config = dict(
    norm='rmsnorm',
    rope_fraction=1.0,
    init_std_o=0.0594,
    init_std_up=0.0594,
    init_std_down=0.0,
    decay_shape='linear',
    final_lr_fraction=0.0,
)
Each number is 128 + 32 x the weight over its row's rms, rounded and kept within 0 to 255. Layers, rows and columns count from 0. Numbers have three digits each. The size before them is the row's rms in percent of the matrix's.

# layer 4 MLP gate, 256x128, rms 0.306, rows 222-255, columns 0-127
108:123126089231126131119062178145136104134146139113128127157167154099139109101093174106114148143108174143115114157120062123157150100076153107071162169127141100144120106162026135173142181125120182171181131088172112169146132131089156073140154128120145166091103088173115156133124164170181129095120080080107135114202135118167147153146158132099106156094083081144164119092125123110138152153130
101:082079097204141147118100127144099143141144129079142151181109072156119174199105163049098141161076115113124123130116114166115075130118120126126133063083166069146131096070158146118176091141109132123149088130132115085089119088095148101086148153160146116124159112162130117086120135211153159083175087163092127132137159171111106091132098165130164149170121111107062129154121126127138146078058
089:161140172130101043095115135124164142151144155102091138114146118086141148102120174155117118111109113105130115183221129185158107090127173106099161139147130122115062145075051147167152118156135134075136097120112104090096093153141107081117130145126128117145087157152170156134098136209107108176190101116086124061081100066148184122148132162113111176110137159179169124132101117116113105084088
103:143130149125157100089126202107130152124118101138123079091145190115089126160100160091156155156129140169139112154130148139168159135113125167199131141132163118168097201168084118130134098099116216151087119142178138181143183146149160129137150138160167172116067140133100118150137175189133200138105060129086104098196142103161141145144144137086118162145146086129112145069135089169166094175131
097:153130128140097108188130086135099156129065117137121135163142118091174131081188150110137150162128186114150087128183108078097063095162100113172127146156113141126130123123135142100097154111118155110164146144110091123152157098165226096152128100066105158077163193089098114172135139118140166092137109140091133032136154074164104120075132154125123127144100196151116096190124116147112113164177
102:125154077158073123131146141171099151120106143096113139125141083124038171159113139183105157105191127090100148118105046119131136068130112142166145118140114125148130121112152105087126150148125163137075129079073197134163127127114160149132211091159030120114176136135103141150182155140144158146151108154109139149150089101201101090061112107155145127144127150151134127103112136098121158053155
101:086100133116255123218109097125107147143101141160146110095106178180072109186160104140125101138121110124132112045091205098115123131125104095141119074133115120135105117159118176106142137152154148162137168178127097140139124149129094130135045149089165078139105151153139107169130145129093110171150133159147126103136142099167140090154131090124108150159071166168197112121140127138144173122113
107:064094106136140102109128099125123138151125114174134088158128111130153074118127138080146117104123126136178106184090118069220112176075139105121160086105151118129139119154101161120115143060129145175081127123089140163063120166120173184091121105060082079158186077185163144189153059130060135160127071138104132102162153140113095108105128122140156175114123161136157126109101146131115147133097
088:115134125079111125086087142141140104149150166171094128139079102097107175175159086077160178203168127109099137167119142151177158123069068157163109102126159179129162137113082159145112130111107112103146119093084096145113054069079050158168099166103135132136133116187063097132151140131109144158112125136076144111140132165101106200129122098176101101139092152141121115085146165090142078104123
100:108101156118156086133164096124155122119168148125133117099150107184171103179132193177099147153143069143125155087119140095143175170107115142141052031127141134164170158126159117089117170138165120119151141161054196145104154132085135103136130150149147120165098089132165153164127142163096129125174099205102187128139121123115142093052170133075121125122105126118111129091082102172154066102133
109:109178119082144160150139169130043169105152083200145147129152175132082152114142142136122111103103097181106090126070147081137097136072129086122101170155150112060136061083134130148162139134152063099161116165107096170124116146166109118092071175157156115067146161130100095133104124082125121157087134141118090115121125084206091119165113146123127134125073125171141138072106124125099156183105
091:071119113095055127088084153084119094149082116110107153194120092131083089156097175154127099123143083069178156142136127186160123111126111133130157149122095183150123138093137161076112096096076078087114096091092148184153091131182080155134112116163183110099146185120092118088121129155123115129175134155095105175139151128151142155110082113092111137133133119106200084148151098080055108102131
094:139164088163183111177135143142121072141130139236140105125211128078134143154116104140102166101079120084095136086141087070157156100162113099158128093168121150122123077152127157121119053074106111114118174118136129132156112111127112145137139174207171148157030134119136153145149101098142133063166111116141100167111111130163158159138113105146096143127101146169160124153137161069111089159119
103:052133143129104087102124091133153133156087132113140148174072122167137102108089166103153145112185169121169102147151077129157114131124103099110145133146062085142180152110160140135117115160129135053150106110096115141109035160128141120121084140118083130193140160109122115126063046161124178155160125130127145158133170127172108106109057148129164145168096160103132140135157222136092183112120
098:145190066134153105085087131096116146133104163107173138145078101116138158139121151073056116157176167168167127166114154124193150168138139105089132168185161134158126160105125072142116124148143177132106168089097108130108081165099115086144155133091142113142087065087117121114119109142108055164148132151109071115143147124137143170152209155088141142165049133095157180109097160107083127146145
100:135149097122108143110146116125145112105154155120096121127132106152160114159108181119125159098112065169174128109164091111138150158142150104182108072145141121122142150096128215072080158012130118156125139109078139147122111087074194114124101170090160145184138133122138132162132139161079148132200087159113160155123100160125167136081193166180105127126084087102100148078167096108078125138151
094:134118056190182117124157110104055094150138166141201116139091156137151084104078117142098147142145160132140132095132121116158107145138060162153133084025063094128114131129113128144119097115090102164134130091108077205143147137163129142139061074124100104130159144172183154151120130093163099166125132145118107179154124079128154185137145146100133106169136104130110103103140115185173145077158
098:179095113139124081148160130086119058105159164113153094121103134098141119152128130167134140082127100128068144147172122162105078062132161129139108167121156140125153100143151118135141197163106142145080140206154037135110069169120127165138135094160118040178184155085115164090102120121141142088071108138126127115092190133095102092133094059136125106149113120136132180083122115163133092108105
111:120101089155101164168103158123188117165144088105188153098077091124139102088113105188138166114146108077163117185119170174117167044161143108146120079152103071098147159105124081107122129098117139048142205116176132188123137148098150157131132141089180153107136129125077107078135171143155107086128132153071110142088115082110082143101120132152170152114121121131149101082139061128100152121110
098:161075104159103154146144149138145148106149097190117114125191180154058128091088128135133131151068119114146153159147148096136147186098116135128090098132173134077076155110140112128048074119145095100073124156095139150152132132146171091108139182114104193084077135054129163164147128138129165199171110157122112124095108104105092111118146100184120188156114150141169069137180105156115148144153
087:107145136158157148137116147116099092155175104087201157156144120110122155172112131138051153162129129176168155059126143147091109202112131194092132114122024141169154102058139098181141107126131172153124152152126193132077155137099159172158111148147078143119111185096109128125117172089127107158076111101082156169132167094126096084114138104133138143094169118172119115138104170119134158096129
100:108129177167137220123159121128151183128097117158097125118100148133070100109126181134086146068142071148135130110105154087145121185138170123147081098159165133117164160144154119118160115120053078173130114148138149075123127060100099156133160127154139060130161090083135106096109147167142135125129080150128147114138095195124093197108116063130108099096125084122089076136124064128120069108104
091:102181172131156122096075149087044141158105112135119125104125091064106110136112115109142138150168164122179131166076059141095148154129112168151184157120201136159125127130114111148124129098088172136101087129124132120098154202132155096124091125156141068155165105178183161143185116110134152104097085168129127092140121152112213148052177114099115084100101122081085154140096131112146148148114
090:153127065146109139168136138152080128121143171133139156156193095161161150111127130145128127122166137075110134100083138125117168141092129144113127104116138127112148162135122093086087104192175088176121102118177139126109137128060127134125169129101182107210098163103086176170160175158151086125173213122136107144158090142144146099101158097117141079147114103230128108090105086088087148082179
113:129181110093107108133127155121086128132088102148127166179162089158062168116029182146199091105093097144127104136179170078151123122110142099089172148129137148128099125161195119086131157114132150084103108143211090160142128084192137110095078152096141135101096162085141141161083086139132165138156066184117069139156139131102106131141113121151176164112130127125171088148154121147111119154114
091:144088134114192129114114093155105185130131150105141131124147120164087127169117153114187107127185152089186094138106163149114092080144091102135152138119138168050082045085149120104061145128090102140089130121136138083043117070115157132090119086131140050141136093146091134123071105106132131152126123156115115075137073170084134143099123125076117181119174130137134142167095107096150157075141
096:141142154106138216195172086056114161121138073158115176120118133132151160130137102134127071097074083140070116099124164149172107134119131115091097186150119142112123097194130119130117142122123128161088168123061097130114095106157139145139035125078084142115153138171131103107173132091125125117135143109102178119110141170095052137136063151181130183182083106130117078109131141137103111144116
095:190096118119131162124116145103188148107123178092108135151173121147096138147057127120103138148110112145134136172078094091136116148125123137158130124095116160175091131047161148130137128037199126156095109097163096128200123186077121137041133136106146121125085077127146081175129140155106084138140129154130074183156065149132115127094142147099112127139118196114150066166150135141110147089161
110:142136152162103111128125184076149106169104184158129096172118053134081106131097136168148101115071112105153135156168115175137139112113141144094137121119136141087105125109162071100139088177069106137113097115193121121049151127143115122107092193138067092143137146105185205095122170103105085129135099191119133164104140145043081176099153128108158113170091153110126149142075131097120118136106
103:123141143205065078112138140180145185160120165111135114075117153136107139095101124120108096107123076104150126133144074057081144103083174119115132144100135123141152146075110136185117102150124110080127108039129105122184112149108146095094126101143152123174110127076168147124139205123127130118106154152101095039167099183125109132121111082167104112097107155120135184137129154060184094153104
101:180074159182127141124140110068108108190118126153096109126117142160100125100208215133161101126150056141107121172071118129118105120110143127151097114119154171182123106154175141128131126165186127178103225159148145164152131119101179088077175161184139130148150108137177138171149117145153146096164146171089129149118117128127101155161115169086124151077136100173114138136161121095119150076153
106:127172209161144114120157170213151122154129142101180135144123182075096134096082125090118092126147151174124093076117144139084148114104081122116092152181114177138136066116112117077134175149118176118122072167174121146155137131167114130157140184079125077125105060157095066081116114150176088104106093138153125173109092110119135172141083140110125135147118112116115116121068136083131095070100
098:104078155099185095167110125104138148140103114114164114184165133119165080136122147122207091133093119172041108109103093136106134102105134145117124105065095108161138089119077143152126140164156174105135102201087151086130106149154144084078095132084045142126200065138155127151126155132121089140126084167123163117095133178126136125091093181103136087100097154140112154092105142160116131054134
094:157136136121165080129145137145110193150071157129209119158099231123099133071095126166147133135130117139150174165108104122122153140146094153101090170177139148149121098083057155173127202154129162124136140139108127124107163171095149168155123149163096130153205105157110100152098141141133160091195134172129125154138143125137076092110066162098110110087107090119126131045124118108133108114181
# layer 4 MLP up, 256x128, rms 0.312, rows 222-255, columns 0-127
101:148084168128094086142132096174174097138115172136088175124122101112088091171109144136127070133118102128118109091147128102113129163090158156124157135139153106105110137086124083099138071132176154157126151161120108126119215116174138161126124120191155203169175124099149125109138169168131186122130138118164139101180163119175140062030123155122145136189233148149138129100152114108138159109127
100:159076083143091126119115164174159137137164185168090111134126178130127130097162165182190154119133163125144161125084140147151119146135094081165146151139130140086075137149145096094135137084178100162140174129177137080140230191123133150140131075121128154101137132117166084154097085101141122125104132067132169086134108117141124130068133102088109149089175105104169181124102214136137151128190
093:078053104130160108100194158174093121156110093190126165093183076117138152113098125141065118102104149164107110179074141107200135122174164096174109173156184116142071113154104104153107133113151086161154112135119088132127122139134097118127061174156135082110176106104109116105071136143176132141108124141150047145131145108150155095160131068108153160073074148143108115109116144105145098147104
094:154066138094163102103130176140149123095189092110128133161068122138093137138088147094141084141109164129104114118116200094115159095105181114094148178165152135100144170116157053093036117132126125125127130201167159089140163128132121041161125118148135178108136145150118131103114160141118157136104121142095143132126103124151161095142129153126094108209158091142113194092127123072086194160168
100:154123161152231130136094149124087096140180144115153176110103171129054125158140019167163131149126101131106124149106123120162092155174165092121104132128143156114141067137117140092168179137108096085141191170126062126083160154058139165121102166186139093167107091172096121097142183156128099156089176140127139125073108159106126157147110134101173138123137094119130111132090120115152110130138
100:155139178070131101085151145102142104137217116141142183148142129114178111109103181105162202177125151113110175134127154130114092102160083068132160164083150130084168117164089126098091105107171087157116102140141134173130167154114086130139109158158156144133115093147029172126133149069125089134134107131131099116075111123112082140169096112130166154178171151156063149141133170182109113154159
095:146083092107146074139066094138118091134125138147206125100096133099124045141129188144116152134146147133068206139116110199151103130122115149104075124117132142165134135120115111092157138067200141113091177101097075104083132139121168175102109150085072113076120109208156172137141106174189135166146147147124131074117157148102155151195174123121130148132140152150145107141122116132154098134103
100:140083204141120132161125157123149153112152138087061132085088182200110123178139139130115148166148062099174133157128140121098137149093069089113070138083129153094110083064112124146134143188097126095143159102138128126091150166121136119093161073186152116077176093146125113165148056133164141104126081143116105130166099197147116145153153109067083095075096120141147144142138110089123102159160
086:137133120124099142152152142144153106137102131152112140176051109136130151160091135076132177200134101135092106148130126090091139155077105112141128133102116150087083098093085135147136109083146099115148196076150148066192073159097120139161093139087181156175124167159145149184116109152089092123140147130150126091103091156132131169135113209180089101134122141132132094147057103065148063120070
090:130107123122123200061151128057082072137095158168091143149097123174089106156148163090133109159110109116131165128116134138156129138163076144101034162161150097119153138166114090087150116058087071117191136196108126151164144116199109132141115112131149107151101153126134110119189102148151177104142173195156117107163124150080137134139178125112097139085159121151173106107134151173085122166122
099:077100124158146128174058087066097174151145151115113091166117142107170148154089128122054154125198110175139115099109111133093140137143133170139109137137099167135107152146111143053194133146138152139071146104091077214123125121172158100126090129155093111126121132093123174091132142173178107114113147150119109062142152111107183148141198101168120147123162166117172143163126142135183073085144
102:121128147092047116128137042127101149177078152185148150109122119101115166107078061119121138076142120134087139172151153120204125115143111079112078120155076098139119145120158121102139037167159147107132113174197081085112115148103150125097115113115126149181072135128172103165146087150156096120118137080132164117081127123134105099120136124129100143092077135079136148078163172086169121092146
089:104171132098184149104139086117105078149188140139185140141219092079140113105145085119150142120116146153128106154156154090133104095154150148137101126073073143143136098125095147106097141131177062156094160102116159093078088139131200080110105163166045125074142103130086130125145108092169111131131181120063098145113113021146116067131151115157144122120125113153125116129078109116130117146113
101:147145155085153124137062083159121123070095136164166074145101129110097106091149162162075115124086108123133118154156095186176168111125174087135141112143157086143133096112104141124088075171106188120139082134105154161089143084145120112135138163148134079119081133169115156087087078173164123064165126116108138138106203165149184135080091191113119126159159145172160106127086075079157158146135
092:132081129126118133136108058113117084160186159155100125098176154116192105172108137138157123172106119128132151088138141148126126159099130079088141093126166115079133153123112198159109135107084111113142096195151169131066143166140094106195064166063077152058143152126122087177135095102109179121124074136125141130131134078137093133098128122101144091120183152105084080137129084093098187162148
092:045152122162116150117138157105090100089179125122071116127115090156165130181096151160157145087122114118152135136107089142132094175141101100115124162159131059091162108100126140111123123102174127136174123069144154170112136167107095141125108170087186029165113116092118142124147053153108133146130072159036098137161137119079117106138136167067108119065125136105149098087114141142154072120096
094:138150123170144119134169110115094093134073126114146143109147138122114179078144128123211170150182094077119116080109166122138108127075129129129082111116075151125065123120119152160126092123112097255109163095105182171104152080155132165151086118170137129064158107127150045144118118177165162126128157120116133125142151162179142142195127132172104127092132121110150114156154109185130132124104
096:124134086108086099160119101110118104109141130090131155127094137126163201129130155110146178171079169135146160127145159183136163174166122115148132194094045099167141094110134125184101105089156050119131154173125137220147085133144085123126133074099137102167111112133111145171181092111130109072168127084128104114095146121095088096052132158156127146108160143137083133134168141165157093074155
109:100122126101172158142111132093113143184130088138133029127117112147144159138121179080099099190162110125098146123115167157113122178107127092090141049170074126172150104122097082117096062131123128117107140091151216118151126182129075157180135124127133163119112148154082107112097146136141077146127076126105150075153110124134136182119153086188109092149116116134042179140128082102121129131097
095:115108184082108090136172126144126141097145186122098059132156101129138198126074151113104101132100100132087130181142129088126149125134104092139135124100130143072164127063143087140087138124091125106142179113079124123152130140097123177196166106107097170134131094122080126102132127071161133068208125133088103140164114161141081126070170091118172087104154123049140145113204156157114094154126
080:115190096106133164154151145144141124191163131120146162134114181158104113158115103137137149120144117094185159152082147101126149202220111180110110158133110132145136160121122071147128122106107184109138116139142155093122089171093156134112101144128064120070036149139075089109119170150135087148085081117084117113120217104154096090083148151106108102121118141120143096100142181144063125078140
103:134144099141130127137162107102189167138169175182115154122076092155150155092152112161138149194154146160148141133131187158102100089151115137164038162129172138147130133107155174121167117111203080099139167104125074184087123206133183154080110175112124093170108046111123154107128085106166088130155114135147181141124127133081087129091154103094119149095134143157160155111143154126139172117095
091:116097122123108099127167083168119160147154095093101121138101160088106148117130115139086153144170156140111101103125214143144155141178189155220142117123095140141169127091202101184175122128126108116166136172104100130112146069164077153133134120168103110061138135099093156101108132152161110107160112133086150117066142196144082126118062169120151146162153171080064101130078141152155121100109
091:096124133137128168094096109096163140122134097184134100160103134154132122138123119152096085115091162144153196161150165143125101094159086118104125131169167087097112067075114160169115130035116140150133172105163108149117188085058143132141125115133049129090192137162186070181079118070097102137162064159124141165090140104134118172180121098129101180115169136126145136143163143152145159119131
097:060132139174135094150138115141120069114115090150138131149102187079156147195112108171159121119158032119151093120193183123149121158085128140121139125143148162137120128084120162144126104174144131138150109167107098138123150132173195172074114119147090061086147042162136124138109154105072108140140053156087134149154135162126166062115131157127153104123072139174090140141107114129188112116129
106:122136101125140144101128039183149148106122135117133166157133157053180115059108092145129124090042138111093094132079130157087050123115107129143169126099125162120090098137144103129116159109131123096117118107057125130170132155149121130124201083086072136155125155162160167124112173129077119174082150131109071149099107143171162095144173145123137109202103096095136179110161116084150146148100
098:110120182134147159103079176151065097134134150113130115032135137115090100106190128111081150106153067098129160146146107144122123168168134188127118137135148135175085074085087072131110101147154129118092128098182114163164140137115169094097151104102127135195141087136115194069112108123102139124204174188174118108102129081152157120130131161125078082172085151173135149117163126130110102158145
093:142126120155102118124126126141129182110124149204193127119181101116166158106137210114084173089118093190131150127108188151142177145140096105090116075090120162105199165116149125095092119108086171197115148072134130115105132123145104148203120155115104115130148133107138118074142151141151160104151170072139110105216114130149173132117113137135092179152186172161060124094122136116139103150121
109:120123121133126127060141127120070117159183125142180132159178103113129113174109154090128163201112201164126126130140071163100106119177092161097162112114130126156140109148132170153156153103178116115157093097088129143167097130136156105141187107170122105099122146113116079116158124081152153093115088161123144116132140101122201151176084131092111183144118052103166136163094163114177218143192
099:103127117176108063113131135110152108093056154127094165089131169175097106183150128092155137117152094149196129136107122164156078171071115133079107124192142169139097127138158160137091086104119118148131167079142154083081156132152140049068180081083120115099101182134076189112175106127142145182156136133106123152179167135142108091189126123146120125140086113155111167095151139132098112154102
100:157155136103107122130149084157101119126160151141139099090116149118148121079146178160200146126121136172119105093144071142102093102095154077147151079128197135188134134159116152168127094165087129135062138164122115155122180128161198084140132106125125100133166144160034074123160189198114205139131094149118111142122139147131150139113072081115116121154125107159110145134059144101107068154167
101:145124104125144166103095152089101094152157121088145105145102153141200130119115150163118196192102127141145165127116084079076142088151142145133113135115137168118140164146105166082149167163150156056176163152104148095127126163094086126102120115176054074126100098077150083116144106082096133159173145157121178119069068185142089159110156110123173098069114128135204125098137116153170114115154
101:180159140167126165081093102101082096127137166105074085052147094114130111126114115131122122109073076075112191105171071138091161126115129140114079172120129133094148148091180098136093149170164152146116162089105113183166157187131165115096139141171123107127082149133119109067194110148164100164105140148102145139119110155043134118090151117093089104108132132130115104181094147210101150147121
101:082120123135153114164110114099118127135111185158158134128140073143105073101138128145041123187055146111161107111140135113179086091160138149073138159139079159153074137123171168154150133164098151113063157118129164099110096137100158100075161098096080140169091126132127146113110132140109151160095188158135076094132120113163111098081152113173105073149098135148131086165175064169195172153142
# layer 4 MLP down (transposed), 256x128, rms 0.296, rows 222-255, columns 0-127
095:139125090107086143119127155158171138128184092139058096119116135132122142144136129151128165063114101110130162090087140104180159173095180133174067083101096127193101154164090104056112105109110118096064116099104124148104069100170108138129166185114146123115110158155097042122093094116080133154158091087125148104119150109140102148101078162120072099171070087129134078158149137182125135122120
104:133095133128081080177134101120144059091117147150158147139171111184093096119082162088133084164178140083088104115175139123160154108070129093115070117129161100203123126130101143118160125109114095180163134101156121054146160139115077151120121059110137117145137123155111097096139109119141147135132143097082128113143100129129209120115134158116186122115061089100125171113095155069091126146224
096:137161152117143075099127114143143128197172134145114075094087149107121095113137171139124146160101125120157146178128146141092187180111149105133152105145152123146108162082126160180166121162092147099100093103130169088037151100108097147119193117190113163173112187132152171165174120142129122116095092139051139125086108165179089082139104127129082177062178153141135186166152111148118151111139
087:057108109187104142134178133086100107108149114155088111105137147147133130122137161177053124142108133121083089126121165122112134156143136118124117090134083076098134150096066110094116157113132090122153158143096109183143123068136085134125113179159115121168130174166101111141061076096147109169155129112193155056141197143196113121124137112130016148121119082136171117120158179123109159120107
094:126171143105028164140115147155139133148149160129169133086146140092075159112107105195123187090156074152137087109104155139162135139074134123146089133087143139182137084087171119139127092065125094116113104143116141122176107136124096152133088177135166065148095099113116132062112135132104110141144115142100067131159156158135111153127137148144203118080098129168064207130079181129099097105168
107:124080123117110159081133161142085146106136127128133118092116158133100103065114171087070116131131082146165038151125114155111133166200132136111121148116201120106105087133130161122127084133130110141167113126195068196103123138138098118066109148098146088115108117121152116199090175129057163122154135158078143121065141106130076165167130150146135118161113185070119104126164079132140136194149
098:203160125140089162075198169139121130154130117120109057132153081103081153138126150122126105118139112136174076144153048072135148123131102139141093143123063201150166136140167074129146145121140135185137083135104075118146143077177184147101128142204192076126111153133097101085109110163080131102075076116130141142149134165144101130126110158095125169101089143159107153107108106146159154110160
098:153154095142178120102086068165163113162108155085132175192158114157109151087064149145089076111190178115123155128142130151101112102119147102107144120100129105111073093124115154144155207162127127155126126173143156132146122155071193111098112082175136114094125155109152190139202120079140193136153178112166100151121170130131096064118099135163107140074165110124138114143068159098159121164138
083:067106124161144144101116078100103112158128137111135108179132128132141121119223151115098123096091101168069119210168148125114087081169176148191132086152141180077133159119165102100152167144197095138142088154182150138156139105136077127148071157163128078138078135158160134151129131103164129115121148083133070101128116174148136094108132087103106114093123112104155103136117107171162156041139
098:128093093059150162177083086080100149125180118094151127151119125126142149112147112109154141037163097173127147082128140134135076194161147114139137127149198076137110098097153159102069160160148130107135145144119150098080194063122154163098109143127102107148178107148080153129141108082112126057137113111104145155142084119119111097148162147095147121165118096100072141089198130080189104104127
104:065064100121151128149131119104091100145123104084082045197108120114158140099115113086106136135137086112067098150130110110112184144150111119088138101158108172160103165115141173093137140143129106148097116085125114168122124105078103111127127078148112087132153144083192124107133145076149111105110193078196224148180123143161125097127127041174113103092106094078093143133127131119114139102110
096:115156195115102135078079085169120132094110128165152148139103113138075136140085116104090126149131078143072173155173130168171151097154065142152134123145090148082088131109131145137144063136081149157124133127149099105138095146153136123121130131085150195216061201165142127117108054172137157089133129149148150105070143097166145102122108134156173116127077106178087163112096126079121094112086
098:073179153130109166127152161109187108146140101179128142144064145074118139149141095171107164135143135124142155156135099121126190136119162161100137157112128147116117098086100116144085093097049131148113116128147183153135150178113081111125081120122112145127110163148158103099132124171109113096115031123153156102111167128048137097130072110067115155149168111095092164143073127136119225165069
100:156175139119161150126103112139108133117094180102131171156123134118103121088144089076106132093107145116181173129154193126145153172091142123111124121162148063098089149117162158129158106170120195183134068136101124115154152069124081129176141165138112178097135114223131194148131143109089117116104096109104100215157139076152185094158153130137104112166140103142164143096116073187133116119179
099:163118119139081108137156150136104156183176176077118152152127145128097089143118179160093183157196117161134160187199068145140145120091135144125124125074089136139143126116162172143129178141146111131123127092134151087116132101107162140097133122166132199203141177142119215092141135094165112080174148137109141108150164116112166132118090162173071194127109143151161114096131184083180127103113
103:138109165149123117159032130046165068152112132157112080076042176132139175099179126105166143069134094123127107038091127149098120072132162097094095103130184150134137136088143110094139094128124122127059139093123141071095106125118115141103122152151109124110090095177116095142173160121147114120146117079090206107145143145190136176127134107146143075135128119125146128117134131104136167105146
095:089132072106119142115153111111137104158102173153174084109146128152107117096156085213125136139125135151105109071146140157094124178081114097162135097068151110157123116161108138127126106141136125096194150094118114151153101169146154160150065103143120101134128100086132068124161101106114135155163143077191099157096166040195152152109113116090204076088130138114150109176175157127139131085193
102:125139186111144106160158105111145144134156125120130080081069100135150092099135142185153138164132079143165157081156129183090189134148144095155163059110057083135172189100097098149141149106177139128128161078157132094088174140156090093156116146131122133146105130216110188125182146151098115161087112144181104121126206115116121131124138104121153104142128162201127158118161110144113129197119
106:139167064120079161150081151139183189141102130173159105066173120132108144118128150146108147101132111142145138105132154162088117136092185159084209083170102149077111121190144137080096109083101149104123121147149199087131097173145144117137173155079062152145054072146133162069129129148104145112115107116119179090130125082168124153146107081117137111125125101155122141104175124082161156084120
098:130062188109072142074100145106180215135182130173106143120131137174109129094138154152106156172076161100150138102172122167141106154118134114162105112111153151192152180101130112072113111143148144191112148131148114127136161087185093135193136142109085190093115168041133100095108140079122060135145083135141130153100124115100077098090091143103160100123117133133152111109100099145173157131144
086:165075181132120108131079140146118172050129111144076174135078161054079186076131107064171102108129141150089087083150159125135132227108110132117147149139179090144125126124089152068062105138102110149059115144115111180164135123135116121086133139130110101093159117087124127121203120128091145067161165122140113116130098129133143151109133128095109117173058153122147168130110120139163140153118
087:149047169123120158076153142090168102058132106138123138090151146070157128165104099086176138103134127070130107042131134135186146170117090107154135135165088133092144127168106123113102125119156135137089114093115060116135132135136167150110145084098083182139047110092137148168102148189097084118120148122176085121200128143084118104118132162183122120153130104131141083138072139134092185158114
089:125124181145141125086127141091111120124098177142109110123151115148152154159084135104079137103151146102184092207101074078128086051087140098122139196104217122172131112140102133138127178151139141147183088089117075158111187151097114098148063174137150146174112134117155160147113159152110104125180088139081145082120165125114188146091148129137201127140091111083133120148135123128170153149088
095:172107209121063141141077157101088144124117136159109105179148134146096094171083200156123111164085159164122083144132142169097120122175108163166088105104084155188150138157144111129090127117161115142165104143088114169143104114087116093127164159132147124133150125136186100153101085101109132062144085145078075125129143183159122124147157085101147145153150153048158090178134089184161148082149
103:077105181081096115110166157166177102120119100158148119131126115104155135154182119134153172108166098092136186172091109168097172143135106114206127144111179146132131134115106149112136092178154138140160115123076115115149125188090171148136153152137147077125118100161133164097110088093124038124153112092119133156092107129125191129154161148121032055136044158139095155147132141095104158089144
114:116122119145086140154104126128156129116051149141145141131133193159146116134189112156087099112080107127089083105141154139175141156134076171128116136227116161077095094130104112158106106134081151109179114104104112116115085133163142152108147103117071191110191116127131107162122114176157134145119080094107140117113107167110099076141113081107121156187131192037122145090198173134146113111081
099:159074148114106113097134142130116148119205130148154045144136127132108102143161125153073150185098119109082112211090128115129163145166075110192094123127081141074107139079133116100150108146156141117149089100126101085174139185109115183131190124120179136138141079156130111113097099159094127100091070119102145148106145164083113168152204115157097127151191128127083135081145124151122151136194
100:135133102130126159131139164071125089097147107103148124230073143113213170102097143104166116091155129153143099169105159189083144153161136119138094129121128045109129076160119142144145150116094168109098125130060179097089102109173079078131151098165082159072078149098123118082177167054152158107132124139108127129128124088067123146097117153133160161121141138101168091121140120102122114133087
105:114115118165139098115157134106054063068213121158134135161187173120169134204192100099143143138101125146102161176130117095107133101185136126114143077151133067089122118100115178080140096101132086131150098103158114124134147169073101113134129095129101115196192141113161077162131120121135139098139140119068144106171132115071105124131067174092161099117159129109123155138070172117142150093124
102:156101098127116157185122130090077115114137078098163132113126120124104079184113134142119109105111185175109173120074130114164157118096171132131159117145123126103102148143122091124111155077090124152179145142137203140094051121165146161144130111136125197096138123171144134162093083096168112124108155095156081163113130134122133188141132092143225077146203094142094099081130153162052146082117
100:202114057059128122126123120134130106098185180149121121109139156060154060126154168123081133066160159156148150051149150105099140146205102149082085121138171129135128164134078116146125142101115153090177083148148140092138100155137166102080112211087132109143170182112112119118142149156147115139151102119089146087176114112144154151110135133132109177168087105171118117110078122098170090117109
095:129112080174110161160125080108115138155120120149160171137145153117135119118127100090121137208160121115123152139046081139152159131079077152128072181122056170090103151138099163118122143139143120137191157078183153100121122087062075158117084112165141059051080098146134136106126169119108173207120130096157167106120108148127108108165083110091156140131116136137138139112145154092094120095078
099:103180127111145220181102151089088132097060104149083141113069074160118119094152152104102076105104132101123168117072159136165120093108191085096139097123057095153121118095108146102167098111108114165082087128104191072144122143092100072136146098193112128163151122058128126119129107181153133100147153134123085146162134126096095116135146107137104104110136125088135177144115082105136198123113
104:111085127173153092100129152147144112154076080133105109142136134115136109160138143085157126105159112129130108088132130097169124095154135153090119124130238098113100131195149182136102143161156212164197116122147143123119158116157150126137097097076125157116128115131111124167176073134142087154125138056157055140140150148137099197131169101152043144152146144215137107149152152144179146129088